From a checkpoint of a small transformer trained on Wikipedia: 14 layers.
Each number is 50 + 10 x the weight over its row's rms, rounded and kept within 0 to 99. Layers, rows and columns count from 0. The size before them is the row's rms in percent of the matrix's.

# layer 4 MLP up, 1280x320, rms 0.0684, rows 0-80, columns 120-159
100:53 52 41 42 56 59 46 51 54 52 63 55 36 26 56 49 58 46 35 43 32 38 50 38 44 45 43 51 63 44 53 48 51 57 55 51 37 51 75 58
102:53 38 44 51 58 55 66 49 57 41 70 53 46 53 55 55 61 62 61 51 51 45 39 45 61 53 39 59 59 58 63 58 39 52 42 50 40 58 42 44
094:41 59 47 36 50 48 55 47 61 45 42 49 43 33 37 60 58 52 53 38 50 63 55 42 52 39 55 58 42 50 47 41 49 56 55 51 42 53 64 51
096:28 33 67 59 45 54 49 56 47 65 49 50 48 31 63 55 60 55 61 48 55 57 58 44 52 51 58 44 41 38 53 31 43 54 60 64 53 61 49 43
099:46 54 31 57 68 56 62 55 44 56 63 41 44 42 70 32 43 50 53 64 36 34 42 47 49 62 41 68 48 57 44 51 47 55 52 70 57 65 53 37
096:33 49 55 40 65 48 49 42 56 52 51 52 41 46 61 45 56 63 48 60 45 52 45 65 41 63 34 41 61 30 36 48 57 36 56 38 43 33 34 55
107:48 37 37 53 44 63 52 57 63 65 46 53 36 47 36 58 62 52 60 54 52 55 50 61 40 72 46 35 59 40 44 49 44 36 53 51 45 26 54 24
099:68 38 44 49 43 55 48 50 71 44 57 63 51 62 57 46 60 37 42 48 46 68 46 57 40 46 41 51 48 51 56 46 47 57 60 42 50 43 48 55
106:50 55 38 36 48 56 49 46 60 51 55 51 29 59 53 38 72 43 40 37 48 48 48 63 63 55 51 33 65 42 46 58 57 40 61 51 55 58 58 48
093:53 54 59 60 51 60 66 56 57 41 38 55 55 47 38 52 38 59 45 64 53 46 60 48 53 42 54 46 60 53 52 47 54 57 54 38 62 46 35 57
099:72 50 56 56 59 45 67 51 51 55 65 53 42 61 68 70 56 68 60 49 46 48 53 56 60 73 54 59 57 48 51 57 63 60 50 49 39 46 43 60
092:45 55 52 46 60 65 57 61 42 52 32 68 64 57 51 48 55 47 56 53 46 42 55 33 58 47 37 52 47 60 66 43 46 61 56 65 57 51 52 59
099:48 67 44 58 54 57 46 61 50 59 42 53 52 64 54 42 45 35 54 46 43 41 71 42 62 44 60 55 33 52 56 41 53 48 47 61 75 57 39 59
102:58 51 67 42 67 46 53 42 49 32 36 50 49 69 44 61 64 57 35 34 54 53 50 40 30 50 28 63 51 70 53 61 55 38 40 50 67 57 41 36
101:30 58 34 47 46 46 48 41 42 36 50 45 50 34 46 60 45 50 32 46 62 64 60 40 36 58 33 41 61 40 35 62 45 55 37 51 60 55 62 45
101:41 66 45 49 52 47 57 39 71 55 57 40 48 44 48 23 47 56 54 45 50 50 34 30 38 60 41 57 35 61 28 49 56 52 47 62 49 35 46 58
100:61 35 67 34 53 38 69 54 57 68 48 72 45 41 36 63 42 71 37 68 43 66 32 39 41 44 52 35 49 58 43 63 40 45 74 52 65 62 48 46
092:52 74 52 56 63 68 54 55 71 59 68 38 48 61 62 66 52 52 54 48 62 33 34 61 46 36 58 44 48 38 39 40 51 30 53 49 57 71 38 61
101:36 54 49 40 44 70 52 46 59 45 45 33 38 56 62 54 55 58 49 45 50 52 54 38 53 58 61 41 63 54 28 26 59 58 59 51 47 48 43 62
097:41 48 48 56 59 34 53 48 61 75 43 35 42 28 67 47 58 42 44 58 56 44 44 47 52 51 68 56 39 51 50 38 48 39 54 44 62 35 42 49
098:60 49 66 56 57 54 63 68 64 59 65 42 43 50 37 40 45 46 51 64 26 37 49 48 58 48 56 32 49 44 51 53 42 54 56 60 45 36 56 34
100:47 53 49 38 50 51 46 47 42 55 66 57 61 38 39 44 47 59 64 51 54 53 41 51 54 56 40 46 37 47 48 41 55 57 49 43 47 62 45 46
097:24 52 34 39 48 42 40 40 28 53 45 43 46 61 65 59 44 57 50 47 42 42 62 55 61 47 47 59 57 62 44 49 61 41 65 38 44 42 39 45
103:47 42 50 21 42 49 45 56 43 31 64 56 51 47 69 43 51 60 24 46 52 74 47 33 45 62 47 34 50 57 38 46 52 41 54 44 47 53 58 57
096:31 50 43 51 40 47 43 53 47 32 48 59 40 46 59 50 69 37 48 43 50 36 60 38 53 36 48 47 54 39 53 42 59 44 38 55 41 49 56 46
095:54 44 55 46 54 55 57 47 43 33 51 56 61 37 42 64 50 66 47 55 30 54 44 61 42 36 39 47 55 37 57 50 46 34 37 74 38 56 50 55
101:48 44 58 35 52 54 18 67 51 53 46 52 37 40 63 58 43 48 40 33 59 32 65 44 62 45 40 54 50 53 44 43 48 55 59 61 73 47 52 55
102:50 41 58 37 51 40 42 50 43 51 58 56 62 55 46 37 41 45 52 37 48 57 61 42 46 27 57 42 45 40 72 49 42 25 20 61 68 55 56 45
102:48 43 25 42 60 52 57 55 42 50 28 38 48 50 54 53 59 57 55 49 56 46 35 57 33 69 51 56 51 41 69 54 59 53 47 61 47 64 40 64
097:55 52 70 27 44 68 48 64 51 45 48 53 38 36 61 58 67 75 49 34 57 56 55 56 64 45 76 42 47 38 63 62 48 48 42 41 34 39 52 47
098:40 47 60 46 57 43 31 63 39 57 36 50 48 51 60 45 54 56 64 47 66 53 40 70 60 62 38 56 60 44 43 62 53 34 42 44 47 50 43 31
099:57 61 44 47 42 30 48 58 43 50 66 41 45 37 44 54 50 26 55 64 41 36 55 48 62 62 63 71 73 57 45 39 54 35 53 52 45 49 61 46
101:53 41 45 48 51 30 40 55 48 58 59 52 64 58 51 51 53 46 58 41 51 42 45 49 62 43 35 61 47 46 68 39 55 44 67 42 46 60 41 51
095:48 66 38 50 54 56 59 48 51 45 51 77 46 61 44 36 57 49 48 73 34 48 58 59 42 46 39 33 44 65 40 54 63 54 62 44 52 47 40 52
091:51 50 50 50 48 38 59 53 51 30 49 48 25 41 49 66 42 39 53 50 45 67 63 56 32 34 51 49 53 49 55 63 54 39 62 67 34 41 35 45
097:48 48 36 46 81 55 58 53 52 50 49 39 62 34 64 31 64 58 44 54 63 52 41 46 52 61 54 62 24 55 66 38 60 75 58 52 53 68 46 66
099:53 56 39 41 32 47 30 54 68 60 64 40 47 54 48 40 31 31 66 48 46 70 46 56 40 52 52 91 44 44 54 51 53 48 54 35 53 51 56 38
100:45 63 55 44 52 53 29 50 43 54 52 37 39 61 45 57 39 66 31 76 50 51 51 35 65 49 60 60 69 39 54 22 51 47 67 52 47 54 47 60
096:32 43 61 53 63 69 56 58 48 38 40 50 33 36 42 43 45 57 62 63 55 45 47 58 66 64 39 48 62 48 54 49 29 54 26 36 53 54 52 44
101:44 41 41 55 48 51 53 31 48 34 37 61 57 55 47 24 55 53 49 79 61 64 58 53 41 59 54 47 59 51 32 26 40 64 47 55 53 39 43 67
090:54 56 51 41 57 42 45 60 56 47 54 66 48 53 68 40 50 39 55 48 52 46 56 46 53 29 50 57 48 62 27 44 53 50 47 35 27 46 62 74
096:53 40 62 38 51 51 55 41 56 41 72 54 57 30 69 57 39 59 38 44 58 59 41 56 67 56 43 71 50 53 45 54 39 67 36 45 41 51 42 53
096:46 64 47 69 48 51 46 45 55 55 38 36 41 37 40 43 55 47 67 50 48 49 63 36 50 60 35 44 60 45 41 40 63 62 62 42 29 52 60 75
098:49 48 58 47 57 40 50 55 50 51 35 50 47 60 48 53 63 44 51 39 29 50 49 69 46 39 46 43 40 41 62 44 45 70 57 66 55 58 56 47
100:37 55 51 34 42 53 45 51 40 48 51 66 54 57 51 52 39 47 49 48 50 67 55 50 50 61 40 51 66 46 57 73 61 30 73 62 43 54 54 44
101:45 34 64 44 63 63 54 55 60 52 63 48 45 47 56 57 53 49 57 43 18 53 53 35 33 40 78 37 45 43 41 35 48 52 68 46 49 53 54 60
099:56 35 69 51 61 65 50 66 49 44 33 46 30 40 68 57 41 54 51 69 53 55 55 60 68 49 50 52 41 69 46 48 48 43 39 55 52 38 37 62
093:59 67 45 54 44 69 54 71 63 50 69 57 42 50 54 47 64 53 49 45 52 55 66 51 54 38 46 42 65 32 63 55 48 45 53 43 61 25 68 34
102:51 62 51 33 65 47 60 50 31 54 35 54 37 51 42 45 53 41 49 65 57 48 49 34 24 70 56 64 53 56 60 56 61 42 53 61 61 33 44 46
099:51 49 56 59 59 59 57 48 50 51 58 61 45 66 56 51 34 61 54 54 61 45 49 67 60 54 66 48 58 46 57 49 51 53 61 62 41 51 52 57
091:65 35 21 59 40 52 53 50 49 46 36 45 46 50 48 57 33 53 50 63 49 35 71 61 56 70 40 59 57 44 51 62 68 47 38 24 59 51 69 41
102:53 36 58 61 44 57 55 57 73 58 71 60 58 70 62 70 34 25 55 69 51 41 47 46 37 43 39 43 35 56 52 51 45 57 36 57 57 72 36 60
105:64 20 46 38 44 47 37 68 61 48 45 54 76 47 59 66 51 43 63 55 46 58 44 46 59 43 41 42 45 62 51 33 43 60 38 41 43 39 54 50
110:57 31 46 47 38 48 49 59 46 52 62 51 34 55 41 47 60 42 61 27 61 55 55 55 49 51 52 63 60 40 39 37 69 50 57 67 35 52 78 62
092:40 56 34 36 66 47 38 44 51 42 48 62 50 39 50 44 61 45 54 56 43 65 54 46 58 18 49 36 64 37 64 57 45 59 42 57 42 52 58 49
099:58 40 40 51 36 53 56 63 42 45 36 49 40 47 48 39 43 65 49 46 43 42 42 46 46 41 47 41 76 56 69 41 48 53 31 37 48 53 41 40
100:55 58 77 58 51 41 45 50 55 69 38 51 50 50 63 58 56 57 66 50 65 44 67 43 58 51 61 24 62 69 29 59 33 65 64 66 46 51 51 37
098:57 39 47 64 52 59 64 37 57 53 49 49 55 45 51 65 56 63 47 47 60 60 60 40 56 54 46 49 58 60 63 63 42 44 61 48 46 49 59 47
107:50 47 53 45 56 36 53 49 52 61 73 49 54 48 76 57 52 55 65 51 49 53 61 59 54 57 48 41 58 59 59 53 57 53 62 47 55 48 61 55
097:53 29 33 48 37 41 37 52 30 67 73 53 52 24 65 48 52 50 53 41 62 42 45 61 56 75 48 49 52 40 47 49 55 54 47 49 45 49 39 38
104:66 37 56 44 44 38 41 31 68 52 60 47 38 54 34 34 52 69 48 58 38 65 45 60 55 58 37 68 59 63 44 47 43 45 57 43 61 59 47 46
101:42 53 48 48 54 36 47 60 33 53 42 53 42 51 58 51 60 53 30 25 49 49 75 58 68 50 49 43 33 43 49 41 46 44 80 45 50 69 30 52
098:51 46 59 44 73 69 34 74 50 79 42 42 62 32 38 43 45 65 72 44 51 70 31 68 57 48 48 34 55 53 65 56 31 42 66 41 62 61 59 36
086:55 53 49 50 35 82 51 51 51 48 52 46 63 44 49 52 59 61 45 42 57 57 51 59 48 32 47 59 58 43 67 58 45 52 68 61 46 37 53 62
096:52 65 60 49 55 54 49 48 44 62 49 55 39 42 52 48 36 47 58 49 47 47 59 53 54 47 45 58 55 63 61 67 65 51 44 53 68 60 53 47
095:59 64 36 36 58 42 61 37 66 71 61 58 56 53 48 62 30 48 37 38 38 41 59 54 42 43 33 56 59 56 70 53 59 36 45 46 66 55 61 53
093:53 45 50 39 68 44 37 57 42 39 50 45 67 62 60 47 36 49 61 72 52 65 57 45 45 60 40 62 49 52 59 64 70 53 39 44 47 51 52 74
102:41 51 37 46 44 62 59 50 67 38 54 47 52 35 37 60 43 40 31 45 37 46 31 48 32 67 59 45 55 40 38 69 51 31 37 51 39 34 60 63
094:47 36 57 34 46 39 72 47 51 28 71 49 46 29 55 38 48 25 58 54 62 46 57 47 46 62 58 43 44 45 45 49 46 50 59 42 56 43 53 49
101:46 47 44 35 37 38 37 47 57 54 51 76 51 58 59 51 46 24 47 58 55 50 56 55 42 47 54 48 41 39 63 43 58 48 37 54 63 51 36 45
099:57 41 58 50 57 49 51 63 69 42 30 59 44 52 47 58 42 67 59 46 41 67 57 39 35 52 61 46 54 42 33 47 53 59 57 45 53 49 46 49
090:54 56 57 47 55 47 50 44 58 45 28 39 46 55 54 53 45 53 57 37 51 36 55 55 35 50 61 35 54 54 46 54 71 57 40 53 63 48 48 45
097:60 52 56 46 47 59 67 64 64 33 62 43 56 49 53 51 50 58 58 53 50 36 48 42 56 55 57 40 60 64 60 69 59 62 44 55 48 43 45 50
102:47 40 54 43 37 42 29 35 64 36 50 45 41 47 65 46 52 48 58 51 52 48 59 66 45 50 56 75 46 45 46 50 60 53 57 56 47 54 46 52
100:28 54 46 49 58 42 45 65 36 43 54 47 45 52 60 48 65 51 44 64 46 49 46 45 35 45 46 58 42 61 47 40 45 44 64 56 42 49 46 57
093:63 31 55 36 64 57 45 57 51 53 45 57 74 35 53 49 41 61 47 63 58 41 44 40 53 56 49 49 49 48 46 53 54 40 58 54 53 27 61 37
103:51 53 52 56 36 55 28 66 40 43 53 52 38 55 45 41 39 53 47 52 54 53 67 80 55 39 55 59 58 37 83 42 47 38 64 42 53 44 33 44
083:47 70 43 69 49 71 47 53 46 47 39 72 34 55 36 47 40 38 63 47 55 53 58 25 30 41 53 35 36 38 52 54 68 40 37 61 51 38 46 49
091:41 61 43 47 64 64 54 64 31 68 64 51 50 47 51 38 32 59 50 63 34 44 50 57 45 49 53 67 44 47 63 47 60 39 55 48 52 43 71 52
096:39 45 52 49 49 36 32 44 59 63 49 56 41 39 58 52 54 47 31 62 41 52 38 44 54 50 52 46 54 49 55 41 43 50 38 39 21 49 25 56
100:56 58 61 18 50 44 56 54 61 53 45 58 64 32 43 50 49 57 35 49 52 61 41 59 65 64 58 58 59 60 40 56 43 44 38 48 46 60 43 57